Weights of a small GPT-style language model, trained from scratch on English Wikipedia.
Size: 14 layers, width 128, 4 heads of 32 (1 for keys and values), MLP 512 GeGLU, vocabulary 5063, 3.99M parameters.
Architecture: RMSNorm before each block, rotary positions, no biases in attention or MLP, tied embeddings.
Training: a variant of Muon for these matrices, 127M tokens, 7758 steps.
Each number is 128 + 24 x the weight over its row's rms, rounded and kept within 0 to 255. Layers, rows and columns count from 0. The size above them is the row's rms in percent of the matrix's.

# layer 11 MLP gate, 512x128, rms 0.215, rows 215-221, columns 0-63
size [100  92  83 101  92 107 103]
[[123 124 133 137 102 177 133 135 139 115 119 139 131 135 134 152 107 111 127 123 129 124 130 122  96 140 143 131 158 114 103 102  82 143 103 153 141 119 188 124 132 104 104 172 118 115 134 108  89  98 165 151 117 123 133 168 122 131 133  98 126 131  82 128]
 [103 128  80 128 114 157 131  95 121 150 115 175 127 199  93 119 130 119 103 123 116 136 111 147 127 133 136  80 130 132 121 110 122 120 151 107 119 136 113 149  64  76 118 111 133 148 116 131 112  94 122 147 138 159 156 139 100 156 134 140 126 154 134 128]
 [141 141 134 104 111 113 125 121 110  85 146  85 149 133 127 146 135 100  86 152 120 132 123 139 121 120 123 102 120  84 216 157 143 147 107 124 104 140 126 103 116 120 140 122 121 107  70 103 128 119 126 129 129 150 174 102 105 157 101 152 115  83 124 118]
 [134 115  94 135 111 118 133 137  85 132 119 139 142 164 116 124 131 115  75 181 112 136 116 129 151 118 149 102 143 169 130  94 136 135 137 142  57 121 155 110  98 133 142 137 137 122 151  92 117  83 118  96 143 114 121 127 143 136 152 113  95 123 135 154]
 [142 133  79 129 156 117 119 125 158 122 113 116 160 127 146 126 120 135 185 120 125 135 135 133 146 111 123 118 101 142 107 121 128 100 143 129 108  97 169 161 138 170 141  96 109 125 137 139 171 177 158 141 144 108  96 143 152 132 130 125 145  73 123 109]
 [154 124 134 139 124 135 139 126  82 116 154 150 139 125 121  77 127 165 129 167  85 163 124 170 134 144 146 146 136 128 111 180 105 144 168 132 127 120 141 104 157 140 133  92 157 149 103 135 102 104 104 120 162 134 125  82 122 164 125 132 144 191 138 130]
 [123  86 129 134 143 103  91 102 127 147 131  97 104 170 106 156 151 182 141  96 139 148 173 128 129  85 115  63 131 135  98 150 130 147 145 116 108 107 142 120 144 141 122 118 111 124 145 131 167  65 161 118 112 131 135 140 137 167 128  72 123  91 122 127]]
# layer 11 MLP up, 512x128, rms 0.231, rows 215-221, columns 0-63
size [ 93  96  83  98  92 103 106]
[[134 123 129 144 117 127 152 131 106 112 169 128 150 132 120 136 143 144  81  98 138 126 160 149 139 118 139 147 106 183 163 131 148 114 137 111  94 104 110 158  89 133 126  97 165 138 140 137 150 104 126 115 148 131 108  64 154 140 109 136 121 102 141 117]
 [112 128 103 116 130 103 107 169  83 128 119 117 115 127 109 112 132 118 115 153 154 158 118  97 131 139 109 133 102 141 115 119  99  98 122 106 153 152 109 166 159 123  66  97 145  85 145 109 139  81 153  94 101 135 132 120 125 105 123 171 130 108 120 106]
 [122 167 119 147 116 177 136 178  76 137 128  90 125 150 159  83 150 127 100 130 157 110 114  95 119  89  96 145 123 171 107 139 139 114 101 115 132  98 143 110 126 148 150 151  82 128  92 155 130 157 125 152 150 121 153 136 117  90  58 118 141 134 142 158]
 [124 121 135 100 134 103 120 118 151 117 142  77 114 127 162 118 144 124 152 110  98 153 144 137 133 172 102  91 119 111 141 123 136 139 162 117 143 134 114 162  78 131 139  75 115 132 103 157 124 152 114 103 101 140 114 155 160 111 153  81  78 186 128 123]
 [130 152 146 121 132 131 170 162 123 129 126  79 131 118  94 135  85 105  86  97 106  90 111 114  99 146 161 118 137 128 108 120 158  96 143 141 102 114 141 162 157 109 124 106  91 160  99 143 129 132 110 175 144 107 143  82 144 158 127 130 109 126 108 152]
 [178 122 107 106 130 126 153  88 124 177 120  96 130 164  92 128 135 127 115 141  96 184 128 164 184 131 135 157 169 140 115 143  96 116 115 123 123  95 127 130 134 113 102 120 128 147 101 109 164  96 116 121 119 179 117  99 132 133  97 128 124 171 105 108]
 [130 168  68  82 167 176 111  84 115 105 100 125 124 143 132 147 116 108 110 160 145 116 104 160 150 158 109 115 128 119 151 147 130 101 120 110 136 152 127 130 151 144  74 116 127 190 122 129 100 189  95 115 138 133 134 117 127 113 134 139 135  97 141  98]]
# layer 11 MLP down (transposed), 512x128, rms 0.11, rows 215-221, columns 0-63
size [ 91  99  81  98  97 102 101]
[[166 171 154 145 109 142 134 146 122 105  97 116 169 113 140 127 105 113  87 129 121 112 103 118 121 127  63 122 131  95 115 127 145 121 129 167 133 139 102 136 174 153 138 125  97 122 108 171 106 110 142 125 110 151 130 160 125 120 131 154 138 167 127  96]
 [132 120 101 128 150 136 101 177 134 143 147 141 176 118 161 110 121 123 119  77  97 174 100 139 125 144 120 122 135 145 128 135 127 132 115 114 155  92 111 150 140 127 178 104 138 166 141 111 130 142 136 105 128 120 113 105  96 116 119 110 139 154 133 135]
 [154 119 121 179 100 121  94 149 126 106 130 162 130 109 136 162 187 141 188 113 129 138  77 123 109 172 131 155 123 120  88 147 131 126 135 142 161 116 141 161 132 107 174 110 158 144 107  97 146  99 136  89 159 120 101 133 126 136 177 132 161 140 109 119]
 [128 150 168 162 115 106 146 121 164 127 113  88 126 112 128 141 118 108 171  98 130  64 108 143 132 116 155  89 160 147 112 117 160 125 149  90 103 173 142 134 107 154 119 141 104 157 106  81  88 109 104 115 134 118 141 112 142 175 166 156 163 112 121 145]
 [149 138 107 119 146 114 159 108 136 157 116 148 144 158 121 150 100 133 145 141 131 128 133 179 131 130 115  92 156 157 125 156 150 133 103  97 134 143  91 108 145 104 134 130 154 102 184 102 126 115 114  81 111 163 125 108 118 107 156 132 158 154 151 159]
 [142 147 113 162 134 115  92 114 141 154 150 143 150  81 117  88 135 150 153 140 169 113 142 160 135 144 112  92  84  98 116 142 123 118 113 156 111  97 105 144 117 111  77 112  84 144 125 111 137 152 121 151 150 114  95  83  94 123 170 167 114 174 139 116]
 [130 153 137 118 102 113 127 151 143 127 115 136 107 124 154 110 127  95 111 135 144 135 159  52 128 122 152 133 158 149 119 149 134  95 165 129 135 112 121 142 124 127 120 140 110 153   9  71 108 134 137 152  79 128 111 109  99 164  84 116 144  96 116 100]]